From a checkpoint of a small transformer trained on Wikipedia: exclusive self-attention.
Each number is 128 + 32 x the weight over its row's rms, rounded and kept within 0 to 255. Layers, rows and columns count from 0. Numbers have three digits each. The size before them is the row's rms in percent of the matrix's.

# v: layer 9 attention value, 256x256, rms 0.0941, rows 36-63, columns 0-63
# o: layer 9 attention output (transposed), 256x256, rms 0.0898, rows 36-63, columns 0-63
# q: layer 9 attention query, 256x256, rms 0.0857, rows 64-82, columns 0-63
# k: layer 9 attention key, 256x256, rms 0.0863, rows 64-81, columns 0-63
v36 135:150145122145154117139137098113089103132118135087142123125150074067088125095151116157140168079165118102182134128105127163074108134139139134094096116124125146088114139119146102176113135164102102
o36 147:156062153084158090082115134090121073146116088188147094104121113118136122154159142139111133050122065138182143146086161149148124117124153120178128130179106176102114125164171158155109170119106132
v37 108:146141148111079151155160157115099124109132189090145064105103155162182193046118107123175155150150191104094173149186108111104159140124209071142110128149137151083144134124166134124156154102156121
o37 108:112107112116146090163146125127074101093078127127125141151038143146124136085100117060190144149142137074127110110144117212143173128142160117138124119131123076141132121151159174179111097100164131
v38 090:146160170156252135102156128153129154114129142177116146146124159126062121086150121108082099107125118131116129134130116101136154172076113112126123100110132162121162074153075115143097121116198143
o38 095:140145173166159146066141143112178135127106098142132160111134140121129084149122160111100142169096147152153118100110113090148158144078141104096116153108108153122132090119145134098103115148190093
v39 079:161122137106073103127133122157101114176127152142098130087222108145128133082143125151143157105093070091105081098136088092083155136122134145121137110104128110127182138115170055079163111105145130
o39 087:132116199106117173146128097043153093156090109149119098175186143134082086076155107140172136083112133113132125141103173130120136128148106146164120111121126128161120103152144107101193079111130168
v40 115:107083082156131158159117093141109140116133145134102156166080129143111118150141130106119125107086171146130100111191087085121128107143136056216112139163168180075112136145126165118123098145168181
o40 081:091138085135129112054128106127090151111106141088121141129076103129130122093126142084147163191127194117120144106103102126101141072130097117123135145172089137138098154130125186079161106154148149
v41 098:105135141162087109167115159158066133149137091150133118149071144102170127087135150124072110091074126135163077167140161137139166069075089161126077117089109201083147129130142123147141153178119149
o41 101:119131138118119123153173087137125109132113079149173157129118085159182126122139103131185157091056116176121145117136110143140113109076032151098130101130153135093152137151100176090099098134130102
v42 109:113137136114122132103179143054166153122139108142118162096100084171046075056117101151106133115146103120136158069137074104043138102132119147030129122150188181118161088182134074110148096105144206
o42 117:120155116136122097144141105059152113102157104062105162162188101164089123129198122202051131121071137116144111103102150148075133150171134166118152107169131175155138082130137153194139092126155111
v43 114:076114128103170149128155178203115091179125145130164135149160075184136138109062175118127165131161071066164092179137123159086111169071119148175158066135119131108141132077088145125121110131135150
o43 114:161102141160181120094109136130096103179140165109131119120156153112126126152159127175127142080111130166135141121170129132159060079171145089163199099161118152144122102155147112097072129092105179
v44 106:144092143121178164114127160122132133136145131158104117154066187115149084112112128077125089174120107133131106151124116131114171048129133115148152133111116103125128194140152217083124152103157150
o44 108:120127113109141146068133116158141114093126126088135155131088113184096111167094110085173090105107179158120160109125079137131118089126127083134073146112109069101093113106125171120141122119149142
v45 113:109110129118088086127107075141097151087108131137072137158114103160137122150137125151112148202100121162187115135122139140192101120135044109035121117148163154184123160154169100152176141151142165
o45 114:114092147115123152128126145118136138098109151118071152109116136117117138107133099147095181192113093164182100156089155145169120098112040132122098155125157171192122180149168075092102122119146126
v46 101:157133170097145138132149127158093131153096148133143100155156203161152110085122200122125140170187135111119158133130144056136122088128177115168115152144139072113110174113189127142145155144109099
o46 105:079114147040093075160126142102099184149127139127120114143126144201055120153137133121069107128137210132163093122164119128155174141168119168151131128099119125150136125152096122147153149126137100
v47 113:141112162165138125091117145154139102160182171149079109085105164055127157049139156116084087126116109057069140115167166122108140100066078158135091166127103106126117136144100128135152158147145180
o47 093:117130107198121104103128081126111171137133187117162122088095130148158080149177152159104157169135116145151128116144108107175095097133120159112136119134105115156139102123113131111130123176156116
v48 123:154130127166075084130166171184173137091131137172084102183121159100180170099139166141063146154136162077109149091126153112152178142154158193128119116155112066159179150156078160115146081151185166
o48 087:140126165162112131122119138126157136130151134156124155152113182094132194131106144147095084088166137159140122094157121140137160154103087178141188116114088153111148129125084122141138158134142136
v49 114:144062130083039068138191080191155175093100098151100115120155177116177116081097133097073119172131138128143110062115159153155148067150096123162120141105110115186150175164096119085162131119123157
o49 086:170097142087135110166170116139103093113136126152116149162142193151143145078149089163095061081178101147162161113108134168155116095141153171115124119083099160175121152141096148111130130136080140
v50 086:103085140138150131076121079153131195119118190143119110122115190058094102128115114150108047144043143151115129118167180123086143049146058132130178136143143100155181152137100151124093155092085090
o50 092:133130103088172223157154095149175049191117137100158143142110113190094116088152118197122125110061134158122160195155116055144107120137070119162201140068169111123163118110116155124121125098121101
v51 092:116163131095155159108118175083121116121119173177108111138116164115103191079117103129103148141099112131137159089118088153111130150146089087147069162099135149122162086104138177178150094121138141
o51 096:124130193173067138120129153130192140132117101104083118176126170136202138184144071130173111109094118188090098122112115187135205152153147132165143129106134136123188097104156140113121124121204137
v52 109:194113098162104145065135096183124128117104113154152091133135099107119064098136159119133043154179129105136126144085188103098154071126112177174137150121142113138126172087148089158133130095112133
o52 104:154125124104178145138098103150198080127152171107147111129150140148077080137152163146141112161169094172109115119150111072088071107125142172158097131066183155108158146091154108095147157149173064
v53 105:119160101101121120126152119161126139174143060096085122130132162087173066140122140139103110075183110180131141132177174150122136114137088161099153113129137097165135213151157179152110169083081143
o53 106:155113096124120165104093155127099102194142147079131113150179093134128076098113135119154112108118085096130177113170126170088065082081135075146066096135129107207096143129111050116101123130080176
v54 103:094113102155089089117133169154142133075138146140143154127107138183166159133124090123128099209156135060182093143121112128132171126138181169146169084144102122133124127123225148131200109185144097
o54 105:136081150173133141123106090049094136189110108123162182118145118144105128117059118084121079117128108133110140134111074172125106161129094093156096112183125085107158063078141099134164094124191143
v55 091:135140185113162206136136178134162120162147140122126104116147131144062134031110134131117120096143133067156081130129091045110106096113194215154098125128120105119155116106143080151147154091091171
o55 099:096155184142134052127162122137163147142141099099134146172170174121135145139062159144112092090164142187144144133145145099088151120183139164149107147120130156149115058118182080132141172075163159
v56 121:058131125165155114124108118105079089158107148084178148091133073114073098118141125132176164112044181166090102117132124080110112091069146115168142122146124109087139148132154142105157096108157125
o56 081:155157108123095126049121160099090173109072106093134087110102131133158072099105114070192184152099131088165126120083081115164161106142127113106113164170162096121120146133140121107146109126167183
v57 085:119069136091121054116128102122120119116136091116089161120132144123154127192160159108131138142147100088126196092152083130154076195129176135108141113069106127139127082138113129141153120111162130
o57 091:142150173104118112147095183157094112164153111171093155134165187170145105148125142148123126135183108181134117105111136134077105136131143167123093083104109190094086116126059127127091134098075107
v58 102:129163095149187145106067097167125130234173075155126093129149101103131115203154111135185144105147107142107145069144130102107079202192126105118123096152167161135161168127123181026167078099124140
o58 103:113129029141102119096127174110125156179089082145100094176103122076097107125142157134103118135146116097117151090189129120141131091086132144168129126146072146108137152139146127124115118181101119
v59 119:142164133082113100202148144170124112135141153114124134136146123166106123081068144133104204202177119107141122150100134076115151120129104116156084101120107111142152148078082210134166110109077119
o59 117:185099136073115115151151070104102127142073162087127097124133151188099140174144126145055127115054167119155163131174129108156092117140122130163139113131134121110153089099115228139109087132097104
v60 075:109092091104108087193154126165091083132188125092182147162153155112193116142127135111111151135132162097125157091127060099069113133212106085106178104111167101101095193116186110125179104111106138
o60 082:070124076064138093136086188119059121146132114090095156158142179131134141117169150148155078084106134100093112155155127128137126144136188081130146144153089088107164172093138169159161116137075175
v61 093:151140122192111082094142195104101086118090171071100139088125133109179100125143064073149094145133148139136056183098147103100183130070094160104132130133185200089127176152139076151130146143120146
o61 098:064155100114168120160109112158147092097084179089179168111158169146170125100108095120139163150144083131147083103129112115026153115126126156185153162129153121080119103164134177133114110151143038
v62 089:130077145111066182155221111184133087144114158110141085128137102110134123068087126105149150152153156120065090186175172104148197136126099133123129200130104126069104171111161141173143191100093189
o62 091:117164177108144189097114107057089132104148113124097120139116091122109201125125109130160159127145135156132150104105146130081130084134098122107150181136152134091147111127147087117141112110109202
v63 092:121129162087091111180181167086137093136109112117094102163188110182143196128111118142120153119135177078116131116096021125129090158145150101143132132101167124106129060123125050100131095101158172
o63 098:114103172120191112120135130120115111168162097131108176156152152131122189130071162120069119088113201095103153137129136096157112136132144037091160129116139088143137116126166122096141118129113129
q64 014:191129119110116105144088104129129160107124107086112139128138126123168204113136171127219098123129149107106121092090112104083093157088097106080079143145138088120128096118220136116137129174105183
k64 013:165161187129107125094109139091142158118082101125147125073104105134062112148123117102104130092102064175081083111196119112147114081115105152134122155203196125111091143110111093118073149119082123
q65 013:083124138079149134127169095081094082091113138080087076147135158159093156138110136127137158113137111155162104104074169098126161133096134125070143090112152103148108155131179148168102094084115145
k65 015:082150090114092157169111145092159112093106142120082173110131079122148184159152132112149110124079111167105166161095184099141143102121185120096195139104145111108086158123085097113132118113180128
q66 016:134128070185094120144161111112111099112140125169070043143143112095136127147117134111104108079090158071117151091134128119148124139161145100146113134137069189135147140121096134053181081184161135
k66 017:128118126094152123151121086139080084087148034134099111192120147169156134120101106131132133155121133135165083126080147129180149140089193082098149121115115089103084147118147160109068148060123139
q67 014:091126109108062133051170079128135158098148169136111114138147094122142106120129133133051103095142166095174116146164101114139110130119132082121077101144133092135113105081103067166099143140094155
k67 014:088133146169109149102150103153123136061081171191162137088174135150145074131145144141084110177145115140147143166118128151145082089089168090178157146100118146142084135144099109153085099123224096
q68 020:140131067168087113162144106107165167132116100168134110147106113154198187082119152117096089106130126131163148117143098091144123087124111148165136082123082136104154105083096133065172123122095116
k68 018:146132108162113133183141095105106114086190133085106124125173142185109082147124107095203076150141157117148125179151128111115162113193146073083184179126129166105069128129143130132137085133139109
q69 018:138162204068178162220167122115125154139123124089133196121123114112109099117115081089145054111152115141090103158143100105062143118129132090133109149082180177117112157159130176126110076149060104
k69 020:103095124127098123191160126095070127112164144135124077139180124107169088119082162145115076130111134086158176152107165146125100146109133136133172089178066137074115132139137092143157150119150089
q70 019:073140083132117103208167080154179068170121133123145084121114129141163166135175109147126166104161165087148144099136111086119118092121125107083141138098123138106151115095110113104116100098107130
k70 023:174168074149118151102087094158084132123187102073070113137140161151131054096116101081171088152087166075101063185113112134141135147147180098076140125107143161112102173084173141139131111138128138
q71 023:144144059155103117191148155139134145136108117173154126144112137152175193071124145098131048092108122093096130096148132122117163115155157104207116101089083091103084133074114125123142155146061089
k71 019:124189139142114107151183088089082122147145077110097103173140175143142101182098108136136092178193086154144134152120073152146140165138097082105217147151142158141112094144143103097154104117131145
q72 026:171146089117159147167167088166177093124080148120168097102067112142167204110170158119088091131134144076148121070127126087162123098117168109157120154107159129103160142104096058086157115107143108
k72 023:116169084115120136105151156084066122140194123105072114191100160189112087111114122104151048196185082150112067174132035106100180129159180094087131115114148151143149146204153162118125065096124133
q73 025:135129102124098100182183125110131149158078129177137084176078156082161161063105149101108055088111121101110141159193109124105140053154160117161065111127072115105127180085072124131157089093056094
k73 025:083139178094116158090149119098162120114095109148157083160168119151159164155163161139082095080181126135143190135133149164131116208124102121141143126138086088121134083157162103108125164114137152
q74 026:116132166085081106154155120163170113135167123126158079092155130131124144158162139154168191134178135142207137118073144119141074194132125128140143139125187116086120124085113096103173102103180102
k74 023:114147095118116133143127135102122108119122088132106106102105122178142138141108091054124079170160129176127108158136062102075138073126151090144161138111187149108193150136112147117178048048152084
q75 033:141161101142170103205128119089128132116137104164116146178101165117119166108116200127086068077186128082129155106175124119134113098162091135202096129078088122110122145095113073171131094090086082
k75 028:109066195108112165092131142079139156076071152107137100156173127178099172157148120166089107114165115106145172116153173170158109134148117130139153131138113103143147109149121094140154136158152132
q76 032:140137127147088116081111121146120133141138149144114167087134109122129154172112047102129154176074117171111125131126090134105168105091137121105184131152120133127157149159158152064118153133167167
k76 028:107131112095154149174139047147079094129127119151082156137121123153146110067091162085182123193162093177144063146110152067132115068119140110120154114110161157111101134088080153137132112097101133
q77 031:113082183126152141113117131121129100149194120105144097067176099157091113185140106138170204181123101146191139137050092122189110203109138111072143166150169127184101061141170130105126121155183148
k77 032:138154069170141133174147110159129133105102095136105124121037084131119128124120080106130125200096144157110120107116104091085125024117128158102119125123161152078186157134111155117103061104151086
q78 030:127179165077126096170151118091138143109146083150086120141109143127135178125143179179143133131178088195176114091092133089165087198162072151153112161165172141067120120048116076109143137078075151
k78 033:115091197115121128092142204087163158129076172077117150122189133102109100174155114174140130056139129113116185120168156160131113172146108153157101117145086102151165076172130100154145123180099092
q79 035:108179154083145082137128096107117170114083111168091121162122159138139142093141200161128089069175090095150108159128131154109125119148121120192083127129118082101095077076129063168126121113136134
k79 029:176109162080136111128134125086108119139159099124075129193168173086126152200108117134137196074102123136149142110148152088093144164159134157084144148084103181146110142120138066097126244109066140
q80 029:180138178117143172106107131113136085132160099176138063135136132144132149131120082159168124188138126220124152165109130132133083170134123126049064141110180166129139121156162078103058148107100130
k80 038:122125165167104106110126189117210141146077163130167121085158116112115122162171121137084131071125140126094127088152144168148122156112118167138059152196124141152171084173130098160122146167152095
q81 052:110169163057170120142120138052153164116128075162074139180134150147102122142136189153106102091192083136168150150134119096130096151172107143161079139120139111118100093067098074149120114100088110
k81 041:181120198118129097106158168091143144153117144099130147172173154119122130169181131166137129059144114125140158113151155180149118160166138155122095127100085124152128129152174087144128188144129117
q82 047:130165132069148115141134149084200130109160112156151124138167168143143170153162163163106080107154113173156144117135085056165100200136116126138056192124147114131107137072126046119109107080083116